Part of a small language model's weights: 4188 steps.
Each number is 200 + 30 x the weight over its row's rms, rounded and kept within 0 to 999. Layers, rows and columns count from 0. The size before them is the row's rms in percent of the matrix's.

# layer 5 attention key, 192x192, rms 0.0453, rows 119-141, columns 128-191
115,163,218,239,237,204,170,186,145,186,145,179,192,190,207,145,224,257,165,243,214,185,137,203,208,206,184,205,206,213,177,192,230,205,240,166,176,193,207,190,215,211,231,249,191,197,210,206,160,142,230,177,201,217,203,165,230,199,186,187,190,186,164,242,160
114,148,196,201,240,262,142,174,176,183,196,186,185,201,248,235,190,245,223,214,226,217,246,196,169,133,207,146,190,200,235,151,204,208,205,174,172,208,168,205,210,228,176,201,205,156,204,206,166,151,178,197,185,201,218,162,116,215,218,182,190,131,210,195,167
110,247,230,161,189,169,212,193,203,222,185,194,177,145,222,182,151,184,224,193,194,237,183,138,218,152,177,221,216,217,172,185,184,192,198,249,246,205,199,212,185,143,211,192,242,194,157,264,178,199,249,192,181,185,193,208,194,290,166,192,237,217,201,176,187
111,202,152,212,191,183,213,218,224,210,243,202,188,210,208,243,216,168,172,202,192,185,212,224,203,247,219,161,204,192,250,203,191,207,214,229,186,184,166,160,254,216,196,248,213,199,257,247,165,184,194,210,165,194,183,221,248,201,226,184,171,165,181,193,207
106,212,197,249,184,168,180,194,130,185,162,167,211,265,202,187,221,218,183,193,174,214,246,207,215,195,190,224,123,224,179,218,211,196,188,187,207,205,150,235,186,224,169,254,224,227,171,248,174,205,163,226,216,219,189,230,130,186,194,167,157,213,209,135,155
113,182,202,185,176,195,159,181,163,162,225,183,201,183,220,148,171,150,237,152,227,225,229,217,174,221,199,232,224,175,207,206,193,196,203,203,193,165,138,218,228,203,165,259,196,240,168,189,196,244,232,211,196,147,199,205,239,263,228,198,226,204,200,214,188
106,171,254,178,223,206,152,186,251,241,196,216,235,204,200,225,239,222,208,220,133,198,180,212,230,204,182,184,250,236,200,202,146,191,204,234,225,196,210,164,139,182,190,190,221,234,205,225,185,247,117,255,195,204,169,210,211,264,197,203,184,186,232,208,147
109,227,227,210,197,200,173,174,154,222,189,191,180,187,191,215,235,244,242,216,170,205,188,180,167,235,164,212,226,195,182,177,211,224,190,219,224,213,214,185,251,203,195,217,199,227,230,144,200,215,192,202,228,232,167,223,267,220,238,154,203,202,214,245,215
111,201,208,170,242,188,170,234,185,172,213,189,190,194,186,163,222,210,189,180,215,195,154,258,189,208,186,180,197,235,225,212,192,272,205,221,210,169,159,218,223,208,252,168,190,227,201,171,186,246,171,221,189,206,167,244,200,194,205,213,255,205,213,208,226
065,206,182,183,215,173,154,234,175,254,221,219,172,198,191,140,184,159,176,165,207,177,195,155,240,197,162,214,178,202,173,173,227,207,232,186,213,180,159,191,208,180,233,294,196,140,231,172,120,194,220,244,267,235,165,205,227,256,223,205,189,233,186,202,204
097,184,191,204,198,198,184,175,253,182,194,158,234,200,182,195,164,208,235,207,164,204,198,189,216,202,173,183,160,229,210,154,195,267,183,235,196,245,196,208,212,233,182,170,185,187,196,247,205,173,256,182,164,210,200,234,223,186,230,189,189,160,157,208,255
133,170,175,227,235,171,202,182,254,218,215,196,208,231,200,240,171,215,199,213,199,208,183,187,251,241,213,209,222,215,175,198,188,243,190,218,184,216,173,242,220,207,188,178,188,195,188,240,248,154,219,198,160,243,157,214,179,184,220,170,196,224,196,145,152
095,193,195,220,170,180,225,174,179,192,259,217,190,193,190,251,185,159,173,228,208,249,207,213,250,235,170,238,226,211,191,207,235,196,198,232,235,175,200,185,142,212,172,213,171,158,154,142,209,250,181,233,209,203,188,198,222,236,198,195,199,226,250,230,174
055,214,273,224,188,247,135,203,202,174,175,179,188,176,196,218,172,212,224,209,169,172,244,187,209,149,167,210,274,207,157,158,166,243,212,187,230,190,238,231,228,190,183,215,222,228,208,164,222,217,204,220,214,248,162,183,192,208,229,141,185,222,161,181,240
077,191,182,219,223,190,202,196,253,223,179,239,207,219,194,152,186,219,170,133,217,206,195,187,184,214,230,200,242,235,163,198,229,193,209,184,165,198,193,220,199,247,173,199,186,190,124,246,250,171,139,214,191,184,218,242,250,210,197,177,210,191,227,215,113
152,199,194,212,240,199,181,179,254,186,203,183,210,240,180,246,206,217,196,216,179,193,171,187,248,227,193,212,211,213,186,189,195,237,168,207,200,214,221,218,224,206,198,209,200,208,153,240,201,170,255,195,134,213,130,230,216,186,202,176,163,237,198,147,155
088,136,205,225,203,174,178,218,175,188,198,213,228,202,220,197,210,170,166,170,238,255,160,156,236,234,220,188,208,212,229,222,231,180,230,130,197,184,204,242,201,197,245,157,221,209,178,235,264,255,223,213,177,243,227,186,213,208,146,154,216,270,191,205,192
087,175,169,211,194,254,230,191,231,178,164,186,223,210,241,161,176,157,227,144,207,221,177,186,212,185,185,208,249,191,169,161,163,241,204,182,190,164,182,217,253,167,248,234,217,201,170,184,205,184,242,247,163,218,243,227,124,215,225,166,202,220,209,189,190
096,186,182,194,220,186,155,225,209,255,149,223,204,199,222,212,206,227,205,167,196,186,185,233,187,237,199,203,187,221,252,221,186,260,224,189,195,171,177,196,189,198,201,214,197,202,245,188,200,196,191,144,258,280,222,252,251,234,209,196,216,182,134,199,194
093,229,183,180,197,176,181,188,177,184,187,202,250,188,243,179,161,218,186,198,129,265,160,208,228,228,210,183,172,126,199,163,235,221,218,218,226,143,181,188,204,201,231,217,198,198,214,222,193,221,195,257,197,216,178,205,191,144,180,180,210,141,200,247,228
094,183,179,243,210,181,186,235,210,202,219,286,221,178,218,188,180,246,169,212,215,193,236,198,170,181,232,250,236,152,204,250,201,159,176,205,179,203,171,229,253,215,174,177,195,235,241,228,184,165,228,124,175,215,235,204,168,252,246,225,215,216,176,254,211
095,136,166,193,215,201,187,166,213,167,190,185,228,219,200,185,226,170,182,140,190,181,241,182,198,166,232,198,145,206,245,204,285,175,180,171,197,181,193,198,237,230,230,173,218,220,161,232,245,201,176,213,225,161,215,184,190,193,199,237,215,181,173,179,240
097,174,236,210,215,203,161,210,211,202,181,237,244,158,180,206,205,150,249,278,172,225,166,197,196,185,192,176,241,190,225,209,179,253,208,232,244,245,200,184,162,200,229,235,193,240,206,185,175,160,154,188,234,254,221,194,184,235,233,171,271,256,169,227,198
# layer 5 attention query, 192x192, rms 0.0455, rows 120-141, columns 128-191
106,157,188,247,252,193,181,213,225,186,151,213,199,214,186,159,186,229,274,193,171,187,257,158,203,160,215,269,193,197,222,159,161,260,177,194,204,224,198,220,157,194,199,210,205,193,246,151,162,250,206,202,230,241,168,214,134,227,164,210,169,159,189,169,216
106,243,228,173,179,176,218,278,195,246,155,149,164,189,194,174,198,199,238,210,212,179,209,213,195,183,190,264,182,187,179,186,229,173,173,214,273,197,242,181,230,203,174,184,186,201,194,195,205,206,177,155,226,183,199,236,227,235,198,273,186,161,186,198,186
102,166,239,235,198,186,194,191,167,279,201,240,159,180,213,194,262,250,183,205,202,187,120,212,191,212,220,201,187,215,163,240,158,209,154,170,185,202,204,182,220,162,188,199,256,197,127,223,209,152,218,194,197,207,225,186,275,195,200,140,159,215,239,142,234
098,201,226,165,198,189,244,164,241,192,198,225,243,226,206,235,208,223,210,143,190,198,207,169,191,187,188,197,235,185,183,194,185,260,107,190,236,176,184,185,197,182,191,267,169,230,209,218,230,235,156,145,197,177,216,187,213,230,181,244,147,209,211,178,159
103,217,164,196,147,228,221,179,228,173,210,185,224,167,167,200,180,174,127,159,188,211,256,202,256,152,240,164,200,186,175,181,160,191,166,209,161,262,207,259,223,197,215,208,242,175,219,214,200,220,180,205,170,204,208,195,196,195,165,151,168,179,224,164,186
104,177,193,229,195,242,188,200,225,202,182,208,172,239,170,225,178,142,222,191,161,211,201,219,193,227,148,166,173,203,203,146,175,222,217,219,250,228,266,193,156,219,157,198,166,275,188,183,219,185,122,233,237,222,202,208,217,215,163,208,203,139,220,239,201
101,177,190,197,215,237,213,196,183,231,174,195,214,154,182,219,214,222,206,201,148,135,147,197,215,233,182,146,272,217,227,197,154,193,214,188,219,260,209,185,212,224,168,230,218,192,221,184,175,233,182,184,163,194,191,232,244,207,191,218,185,222,218,196,192
104,198,151,232,212,182,182,151,215,130,230,180,164,209,188,155,169,213,209,209,235,186,201,228,172,201,211,181,220,235,190,209,249,236,220,145,178,199,169,185,167,209,179,167,151,224,211,198,211,174,211,188,164,178,218,268,213,181,224,193,195,186,223,227,162
070,244,195,235,186,197,207,229,192,207,274,165,207,174,173,206,222,194,198,198,243,220,246,197,187,200,192,196,221,205,212,190,191,152,190,227,213,181,226,201,222,210,137,228,162,174,251,216,187,247,163,152,178,236,206,152,209,230,182,172,144,212,247,137,170
087,167,219,261,224,187,213,207,221,186,184,192,185,189,189,177,186,233,208,154,278,221,175,214,193,176,224,240,212,269,182,208,189,158,177,181,182,209,202,197,193,172,223,217,193,238,156,229,190,155,171,130,150,140,179,196,231,219,179,173,210,209,219,169,181
102,197,155,171,180,174,174,187,158,184,244,225,215,204,202,240,204,151,199,287,179,183,168,157,262,216,161,225,180,167,236,181,222,188,197,207,240,146,183,178,206,257,178,196,198,206,240,176,198,198,228,250,204,228,185,184,168,241,205,228,188,186,187,220,230
094,166,209,222,177,212,191,220,241,178,194,228,160,218,201,229,149,211,216,213,162,166,173,191,233,235,198,162,226,207,178,186,207,188,228,218,201,238,214,227,169,167,189,182,196,220,204,172,207,157,171,210,193,239,215,187,147,238,191,153,205,155,238,254,228
063,181,185,101,190,183,219,240,179,249,198,195,195,205,207,183,224,182,182,229,222,183,188,181,160,244,221,183,168,190,241,240,215,207,215,215,231,170,154,220,193,176,197,177,179,192,184,179,169,245,228,214,238,143,209,184,182,190,133,202,210,213,213,241,215
083,211,205,203,274,240,177,192,267,202,222,199,188,249,214,187,185,191,197,182,218,204,193,200,241,201,239,198,184,242,213,219,164,223,164,186,200,215,235,163,220,190,213,189,193,233,226,205,235,185,266,150,178,266,181,155,239,201,208,174,189,281,218,188,216
122,228,231,204,210,175,205,233,255,202,184,151,142,203,187,171,175,253,252,159,255,224,202,244,174,180,223,191,264,259,172,186,176,219,202,183,202,218,232,216,202,156,229,246,205,206,182,220,211,173,192,139,158,147,165,199,228,160,190,169,175,220,224,166,160
096,202,235,197,202,193,235,190,191,193,236,226,135,227,216,202,209,193,170,182,258,226,218,168,231,245,235,226,202,223,222,230,257,207,194,183,231,184,226,240,212,236,250,185,221,235,169,190,245,216,199,226,173,194,186,225,148,214,215,187,182,197,231,189,193
091,221,229,182,172,222,194,181,232,193,177,223,205,241,212,150,195,166,224,211,224,221,245,196,169,130,196,254,239,212,262,209,174,249,180,181,173,225,163,233,214,173,232,184,224,184,258,217,218,240,201,229,155,229,223,220,188,197,171,233,199,224,229,182,182
101,118,226,262,206,191,204,223,224,192,246,227,222,193,193,195,175,279,151,181,183,219,237,236,184,214,200,172,220,238,242,268,220,177,205,204,228,183,203,232,168,217,214,179,256,259,234,199,238,225,186,178,194,227,227,211,217,191,204,166,205,211,200,221,193
097,232,196,215,182,144,197,246,209,198,199,255,182,163,166,186,177,189,178,202,181,221,206,179,212,192,220,182,199,197,178,198,149,206,159,162,180,227,222,180,206,194,179,211,223,170,201,216,204,166,259,221,209,172,188,191,203,160,174,186,153,219,204,178,217
094,132,175,246,131,185,185,244,192,244,237,206,200,167,242,197,208,148,142,203,202,194,197,201,157,200,215,236,197,154,185,255,178,181,220,189,219,184,185,235,212,233,170,177,198,257,225,211,180,212,215,152,186,241,221,207,200,201,213,193,242,201,230,254,205
101,209,210,202,233,215,178,198,212,223,207,167,224,187,166,222,215,213,205,195,230,239,249,171,222,146,214,239,144,222,188,208,258,154,146,188,145,157,179,164,215,251,167,199,181,207,212,178,267,186,174,222,199,213,197,145,208,169,209,189,188,185,210,177,175
101,158,265,179,232,256,136,209,180,229,228,213,200,206,195,173,204,158,199,177,162,210,230,184,227,233,198,175,205,210,188,196,234,205,234,240,173,224,272,245,227,224,244,225,248,288,245,190,207,183,133,187,179,241,172,244,199,199,220,221,234,251,168,235,228
# layer 5 attention value, 192x192, rms 0.0457, rows 96-127, columns 128-191
137,187,150,163,190,173,192,168,229,154,270,180,203,200,213,199,133,242,181,167,212,152,258,156,161,231,165,189,218,164,184,200,189,190,253,196,172,177,227,165,196,213,229,204,240,171,157,213,232,217,184,213,146,174,227,158,153,209,205,200,213,243,136,195,196
134,219,186,174,209,170,129,218,236,169,148,178,220,204,221,196,185,281,244,207,219,188,215,238,143,186,250,177,189,172,209,190,198,247,183,242,234,206,200,186,224,163,216,183,154,197,242,204,180,184,186,186,171,217,237,192,184,183,244,169,183,173,242,168,181
131,230,235,231,203,193,136,217,197,184,193,218,220,242,163,221,248,227,214,200,204,236,217,221,231,184,247,203,176,180,179,237,176,193,232,183,170,223,234,213,246,179,199,148,194,204,229,144,219,202,168,171,213,236,182,244,230,176,148,183,225,206,187,210,197
141,233,175,126,229,170,170,211,195,193,156,188,213,178,188,190,194,227,187,182,176,258,184,198,188,178,184,191,215,224,234,183,162,165,229,199,240,184,223,164,207,176,131,172,195,214,249,198,191,192,151,218,172,128,195,200,213,180,182,207,168,231,185,207,203
144,209,178,245,221,174,185,180,232,223,195,191,225,161,181,164,176,177,216,193,158,216,182,197,236,174,206,201,222,191,199,205,184,163,219,202,254,200,212,207,208,169,216,141,191,221,192,211,224,158,221,247,222,171,221,226,181,217,129,179,226,200,220,156,241
135,225,227,160,247,237,196,180,193,184,191,190,129,188,188,194,200,121,238,215,205,138,211,200,203,148,215,216,205,244,180,243,186,207,180,189,202,280,245,238,221,220,190,267,155,182,178,176,255,301,198,209,207,242,226,173,204,186,226,213,200,193,165,224,202
133,205,190,229,168,209,194,290,221,254,184,269,170,142,250,149,211,215,221,259,194,245,211,227,170,152,226,177,152,165,135,184,189,233,146,217,222,172,242,152,184,214,189,207,183,164,197,181,230,163,225,209,228,166,160,213,207,199,227,190,254,184,213,174,192
140,207,212,209,171,255,176,194,217,211,150,159,227,195,253,134,193,175,189,208,184,233,207,190,181,240,200,205,230,240,173,172,175,200,214,185,140,156,198,179,226,244,207,215,190,172,213,159,238,184,239,188,212,160,216,216,183,201,218,156,231,167,192,182,233
136,248,206,177,182,118,145,194,214,234,204,241,172,224,256,243,209,198,178,218,237,221,142,173,189,234,184,189,188,175,191,207,194,218,237,156,208,219,157,207,169,243,192,200,198,117,196,202,228,154,184,207,226,143,163,209,277,191,175,201,231,174,171,171,220
131,206,228,230,195,171,189,196,178,213,190,186,232,190,204,224,189,229,252,219,211,230,182,216,162,192,211,209,204,227,187,209,218,224,240,232,200,201,204,179,185,161,193,220,176,156,167,219,220,184,185,196,191,280,209,155,198,194,211,201,141,245,211,213,196
144,171,200,262,164,268,209,211,215,175,157,192,229,195,207,181,143,221,161,170,211,130,163,197,250,207,209,238,173,208,201,163,201,218,206,233,218,185,206,156,195,200,174,193,181,170,196,178,184,185,193,223,184,208,192,219,207,240,219,194,188,215,202,183,178
132,174,216,193,199,246,218,191,178,219,171,231,239,212,157,200,198,155,213,218,190,206,223,210,154,244,170,206,158,177,229,188,191,177,254,127,266,214,268,206,213,200,212,219,169,183,181,182,191,190,185,181,216,224,204,198,234,157,196,230,206,204,239,233,251
129,176,220,185,224,168,158,224,206,172,224,214,247,168,184,228,188,137,172,168,209,218,153,190,235,207,167,193,168,160,198,168,174,201,256,237,211,178,166,252,212,200,237,192,182,161,227,218,182,245,137,225,172,176,118,165,163,235,216,196,190,266,215,219,164
136,205,240,221,202,203,205,204,159,229,180,194,188,204,178,246,230,161,247,247,260,184,246,178,196,197,189,193,194,205,147,176,153,211,205,289,176,155,163,189,276,189,215,156,225,257,205,246,170,207,197,181,184,186,181,159,177,163,252,199,256,159,226,201,171
142,183,285,180,176,193,219,174,219,222,230,166,249,188,150,210,143,171,225,177,209,186,233,190,229,166,227,203,248,202,210,168,217,214,165,188,200,193,162,181,159,152,237,214,182,194,192,224,194,232,246,197,194,218,235,244,167,197,178,207,224,224,186,237,228
133,178,198,171,201,131,242,197,195,165,192,127,196,184,219,191,180,213,184,212,200,199,231,235,167,195,171,189,202,206,175,186,219,226,173,208,244,183,186,176,182,214,160,150,231,203,219,200,209,231,193,223,149,159,209,233,234,214,122,212,213,281,260,206,195
127,206,184,217,236,173,203,202,171,196,170,178,181,184,231,231,214,209,194,193,143,182,179,195,194,223,290,176,222,196,170,184,209,231,219,235,192,214,207,178,182,214,190,227,214,164,168,215,224,217,236,220,206,177,172,201,180,153,231,212,224,209,231,155,211
139,204,215,201,235,201,219,165,156,225,235,213,191,201,230,208,192,234,216,241,212,207,246,258,202,192,231,186,179,198,226,192,170,196,281,223,224,210,189,173,184,222,219,192,182,193,139,181,200,186,165,156,198,163,200,177,162,208,221,186,199,220,217,143,218
137,253,209,227,190,201,214,191,241,240,191,198,203,191,210,156,139,226,178,218,178,200,186,166,178,256,220,240,271,177,216,247,191,183,194,193,182,224,256,264,255,208,231,190,171,200,252,226,224,226,192,217,158,170,192,231,174,186,205,173,187,197,206,191,183
138,196,173,168,209,237,180,217,192,251,213,217,212,177,192,168,277,188,172,253,209,220,178,175,237,162,178,184,192,200,207,153,195,220,194,231,196,131,170,230,194,228,193,200,213,227,188,218,168,253,232,229,228,200,255,292,249,183,206,159,181,238,204,164,214
136,227,176,220,210,178,177,198,213,210,217,174,159,171,218,180,246,199,203,214,175,247,223,215,243,214,274,190,190,193,177,204,216,207,230,223,215,132,225,259,176,230,249,247,176,248,165,164,214,137,190,183,202,170,173,170,203,215,185,174,196,213,268,250,220
147,158,136,128,182,258,186,191,218,227,210,192,236,199,153,206,166,159,197,161,190,205,158,182,280,198,226,231,176,204,169,179,193,202,199,193,228,173,214,189,259,177,188,233,252,258,189,206,205,197,222,135,153,195,236,203,189,196,206,174,180,190,236,200,209
143,201,200,208,144,222,197,251,219,236,204,213,202,119,288,179,238,187,176,170,229,153,206,195,182,146,206,210,178,186,206,193,210,207,219,229,196,201,224,231,193,239,142,178,177,153,206,230,215,199,199,227,173,197,237,193,199,205,199,189,244,204,179,233,102
137,186,205,171,218,220,211,183,278,157,211,251,172,170,219,193,172,181,180,224,221,202,222,228,170,205,208,160,185,217,232,209,197,179,203,209,202,165,193,174,213,171,214,230,213,142,150,195,152,176,250,208,241,217,222,187,204,219,190,249,220,223,256,227,209
127,255,202,197,179,243,174,249,177,224,167,209,193,197,154,170,190,191,145,255,127,218,158,184,160,200,191,195,204,204,182,152,188,206,254,204,154,190,134,173,163,184,199,211,226,214,221,154,187,221,224,164,234,213,251,200,209,219,242,153,184,194,176,200,195
133,225,150,211,180,190,227,221,180,202,250,205,213,175,207,209,176,221,256,173,167,176,188,197,241,245,211,204,229,196,136,219,178,154,237,218,211,242,180,161,253,194,176,261,204,184,165,154,200,199,184,175,212,234,188,191,185,211,206,197,172,223,206,194,239
132,207,266,184,246,163,190,189,255,152,175,182,154,201,201,180,195,199,180,174,221,204,126,194,217,193,139,173,206,165,235,229,190,145,148,135,172,218,221,274,226,234,174,183,184,162,155,190,161,207,180,223,179,197,218,168,214,183,265,262,215,198,230,213,211
132,167,233,240,185,196,189,159,228,210,173,235,188,219,249,210,194,214,210,155,225,224,183,185,203,185,216,163,181,238,156,169,183,138,169,195,164,230,152,188,224,206,206,234,211,217,183,145,241,206,190,198,254,186,211,191,176,223,162,198,160,212,226,200,195
132,198,242,175,252,178,233,163,210,192,211,255,185,207,178,191,181,190,256,238,204,147,192,256,205,197,220,206,239,131,177,157,253,219,182,174,186,130,146,193,284,205,210,148,231,230,156,196,228,216,185,191,220,252,236,210,208,182,182,195,182,183,234,237,179
135,203,176,157,133,196,177,191,208,188,202,173,201,194,170,214,164,163,155,206,206,174,234,181,174,208,188,167,234,132,202,175,207,207,200,179,199,227,150,209,176,167,228,155,235,203,202,214,265,192,213,200,235,201,202,142,219,199,262,187,159,194,182,179,222
126,175,163,184,205,189,239,208,192,188,174,187,209,164,172,158,159,204,245,212,185,175,224,120,175,237,197,208,222,213,220,157,222,200,191,174,223,173,201,157,209,203,209,176,182,173,229,212,170,153,185,171,166,239,193,234,186,224,197,179,190,221,167,250,219
138,174,197,229,202,175,211,189,274,168,213,175,236,183,173,222,204,214,179,227,173,187,200,226,202,179,181,242,181,201,125,216,192,186,165,158,189,170,214,180,212,177,253,170,164,151,191,201,133,236,160,233,246,234,207,211,188,244,230,196,215,217,204,153,155
# layer 5 attention output (transposed), 192x192, rms 0.0566, rows 96-127, columns 128-191
142,218,192,196,175,193,211,250,194,205,190,177,192,178,168,130,209,207,196,186,231,187,203,195,223,217,241,166,275,190,218,179,202,254,223,245,227,227,157,230,184,191,198,143,193,201,239,216,158,197,166,194,204,197,207,193,219,195,241,202,188,248,208,179,189
137,198,214,171,195,258,214,178,225,176,209,189,153,221,218,156,194,135,223,219,182,215,148,163,222,156,172,180,155,195,179,215,227,195,204,221,198,182,199,199,177,211,173,172,234,195,215,174,143,152,208,116,191,213,161,231,221,192,211,179,255,200,158,204,191
136,243,222,200,188,176,195,218,205,220,210,129,139,156,209,201,232,196,211,221,157,153,229,199,190,147,228,174,165,209,219,189,202,177,193,202,204,226,171,183,174,299,197,241,197,216,181,251,209,199,209,224,186,196,189,162,197,259,191,177,225,200,244,179,213
143,154,225,190,179,210,208,206,232,210,243,239,225,218,262,200,274,144,183,201,259,169,217,182,208,236,183,206,147,204,184,238,264,163,191,201,160,190,170,194,217,168,247,180,196,204,183,151,199,266,130,182,181,214,175,234,175,241,207,190,234,186,257,138,210
152,154,244,188,95,236,173,200,199,221,199,232,232,211,236,247,221,191,162,214,206,194,209,192,185,199,197,222,217,168,255,196,256,233,174,145,187,183,221,220,227,239,193,249,203,190,197,196,215,268,188,203,145,226,222,209,189,185,222,158,170,214,175,251,241
135,209,224,221,195,195,218,206,253,269,146,239,223,211,229,181,199,228,184,186,210,187,178,292,231,236,164,172,230,138,200,168,240,170,214,177,211,202,181,244,153,159,217,189,213,238,193,230,197,195,219,212,198,203,203,139,210,231,180,192,152,257,185,214,179
140,187,193,196,225,219,157,182,224,186,198,256,165,249,180,205,184,158,235,176,216,195,235,232,159,211,235,230,254,213,257,213,196,221,199,186,188,215,191,144,189,206,226,190,207,198,184,251,186,176,175,219,219,204,227,167,184,182,223,257,150,207,206,200,239
143,153,206,248,207,187,220,238,168,203,191,179,193,203,212,207,247,200,222,239,202,151,185,190,200,221,182,176,211,243,194,204,203,201,211,246,202,232,196,151,188,189,188,214,206,231,184,191,222,188,201,127,239,205,164,218,154,210,155,208,160,224,213,204,175
132,196,193,233,197,262,182,230,210,187,169,192,215,167,162,169,218,156,241,204,167,178,241,197,217,218,241,195,231,195,218,183,166,180,222,230,184,142,216,227,151,200,190,206,177,245,161,124,230,234,227,211,182,203,215,160,194,211,229,212,161,168,232,132,164
138,242,210,180,222,231,203,238,216,248,203,204,242,252,207,207,225,241,174,180,231,201,108,185,182,228,245,230,162,207,208,182,208,213,219,223,190,212,218,170,190,200,241,187,229,194,216,211,254,211,182,139,198,198,182,143,186,222,220,203,210,164,239,254,214
143,175,184,156,215,143,206,207,206,175,182,230,197,188,193,229,213,184,205,242,210,239,165,214,215,217,254,221,168,183,201,238,180,185,213,169,246,247,200,190,200,200,196,254,241,250,204,189,208,210,213,201,194,231,198,180,126,175,245,188,244,211,160,219,187
129,240,200,224,249,200,185,204,189,128,226,209,185,234,192,241,159,237,244,218,195,187,181,206,168,155,153,213,189,220,170,203,213,192,168,222,212,192,134,196,166,258,169,217,202,203,225,209,204,198,171,182,165,140,208,202,201,185,242,199,202,160,167,204,164
137,215,191,205,192,158,199,179,206,256,221,243,244,226,203,123,205,185,236,196,189,204,242,186,187,179,234,194,194,191,255,224,234,210,148,164,150,213,173,141,215,190,195,207,205,237,183,168,207,181,191,220,218,204,241,231,258,190,219,170,235,181,128,188,187
143,208,203,171,228,224,229,197,267,166,196,208,152,241,210,224,186,189,168,144,200,197,215,187,165,197,169,201,226,218,198,236,263,192,199,236,205,163,211,183,183,224,195,219,202,201,231,160,194,234,161,264,237,185,205,224,199,239,223,162,155,267,200,220,230
143,160,184,245,170,172,207,201,175,169,204,238,132,197,257,188,166,230,176,201,164,228,156,229,141,259,138,206,197,157,245,259,210,182,196,208,142,145,269,189,182,154,203,200,253,201,202,226,221,203,193,155,160,213,193,221,197,154,211,215,194,153,203,190,134
143,204,176,231,207,221,175,223,205,201,228,216,191,172,191,183,189,199,201,210,222,225,190,150,265,202,226,183,210,132,211,116,144,178,165,197,196,188,196,188,239,175,198,218,207,182,183,137,206,178,144,203,263,198,207,161,219,260,252,209,211,152,180,216,262
133,228,163,211,168,233,171,185,261,234,223,154,253,172,191,149,163,175,236,200,229,195,210,179,198,263,163,162,223,190,203,176,192,194,163,151,165,190,149,182,195,248,213,163,183,199,235,200,210,173,149,184,231,218,184,208,143,228,180,203,194,189,197,222,138
144,229,134,224,211,165,204,253,164,172,196,180,189,193,166,231,192,180,223,171,204,228,176,130,208,213,182,191,147,230,249,164,222,219,193,213,166,224,218,230,209,191,213,207,219,221,237,266,132,193,245,263,177,206,144,197,191,238,218,238,214,203,176,260,235
143,218,220,227,188,214,204,256,143,164,194,184,207,205,195,166,180,189,179,184,202,151,191,216,215,189,191,210,219,173,146,123,186,293,236,241,190,200,139,199,219,223,158,196,233,235,190,180,182,143,197,174,212,152,227,197,221,171,212,181,205,219,209,215,235
141,119,242,177,181,165,209,195,209,197,178,228,199,225,208,228,170,142,193,170,182,219,226,245,181,240,214,217,268,167,225,197,208,183,226,202,158,219,220,251,219,252,222,237,196,191,197,191,197,195,164,265,189,241,184,177,143,213,240,237,230,228,175,242,194
143,184,245,223,228,200,197,224,214,175,164,186,211,183,272,238,193,181,206,182,193,213,174,201,170,217,186,226,180,171,215,187,166,259,239,243,162,249,194,196,195,238,207,131,154,181,297,191,209,231,179,241,166,144,205,177,182,217,219,183,223,161,181,175,177
148,180,232,207,242,222,208,204,222,162,254,192,208,214,252,210,264,222,208,248,151,161,193,168,148,236,211,212,191,149,184,210,198,185,221,208,244,195,172,227,206,218,205,209,199,211,217,181,210,253,179,218,249,238,219,184,185,193,203,159,195,222,172,206,171
143,193,183,221,221,209,261,197,200,221,231,200,186,196,179,179,170,203,181,196,141,246,218,245,277,172,202,224,175,192,251,201,220,256,208,225,187,211,173,177,201,179,213,176,236,201,246,199,231,185,179,250,195,204,162,228,217,161,167,207,213,233,216,187,219
139,202,180,118,189,166,169,164,128,210,199,201,180,174,199,261,172,153,181,215,174,176,189,142,246,254,168,227,209,208,190,249,190,260,188,170,198,184,172,133,157,176,181,251,156,247,194,191,203,193,196,180,217,191,253,212,205,211,221,180,159,227,193,191,171
135,186,206,179,271,185,165,229,197,221,259,187,155,238,240,223,155,164,239,249,203,216,218,211,215,179,204,168,152,216,243,242,189,163,165,171,250,201,202,237,197,190,220,199,155,235,260,195,252,196,188,195,163,229,189,171,175,206,200,181,205,174,194,216,177
138,257,231,200,256,194,157,227,186,163,147,191,235,183,250,184,205,208,166,225,230,231,215,218,200,176,226,198,212,249,257,219,227,219,184,199,213,170,176,179,235,175,206,192,188,248,262,219,193,179,229,201,236,163,157,227,176,238,173,210,186,174,181,192,168
135,227,205,215,207,207,216,196,204,140,202,219,197,164,162,249,186,216,234,263,164,227,252,218,254,211,204,197,206,223,169,171,193,225,202,198,218,229,223,189,236,188,222,192,241,222,251,173,206,185,177,147,192,213,236,168,179,158,183,232,167,216,171,159,225
144,236,195,198,203,181,240,304,236,214,175,163,179,191,179,201,178,233,212,206,203,226,232,186,164,175,225,248,178,225,204,211,171,168,223,154,233,156,225,176,190,225,182,161,209,216,153,217,205,176,184,172,217,183,127,225,217,165,271,194,218,225,214,173,153
145,190,215,280,206,259,260,186,180,155,217,154,189,167,198,172,217,146,137,186,226,210,186,228,188,233,192,201,184,205,215,213,204,218,172,171,219,167,228,158,130,183,194,224,184,195,149,249,211,182,153,184,213,180,269,200,208,209,161,197,227,227,139,180,155
141,178,223,180,181,200,211,258,203,185,219,178,255,235,183,179,215,201,278,209,181,220,188,175,195,222,199,238,206,227,175,209,135,166,184,171,184,205,259,187,199,175,196,228,179,211,250,212,186,151,167,226,219,248,193,232,192,248,190,152,140,216,219,203,200
133,225,129,237,214,186,178,193,199,240,219,185,250,148,205,230,200,194,245,197,243,207,195,250,252,169,141,173,163,190,252,244,135,192,189,222,259,193,217,168,203,214,203,235,188,238,172,155,216,250,192,197,221,205,160,187,225,191,233,207,239,204,185,170,231
144,216,199,243,240,165,216,175,172,229,88,218,145,211,172,151,204,217,149,226,192,268,188,224,210,199,181,159,205,245,215,199,197,149,224,213,211,168,202,212,183,189,135,191,219,238,169,185,221,220,199,193,234,258,129,188,191,161,210,201,167,204,253,218,200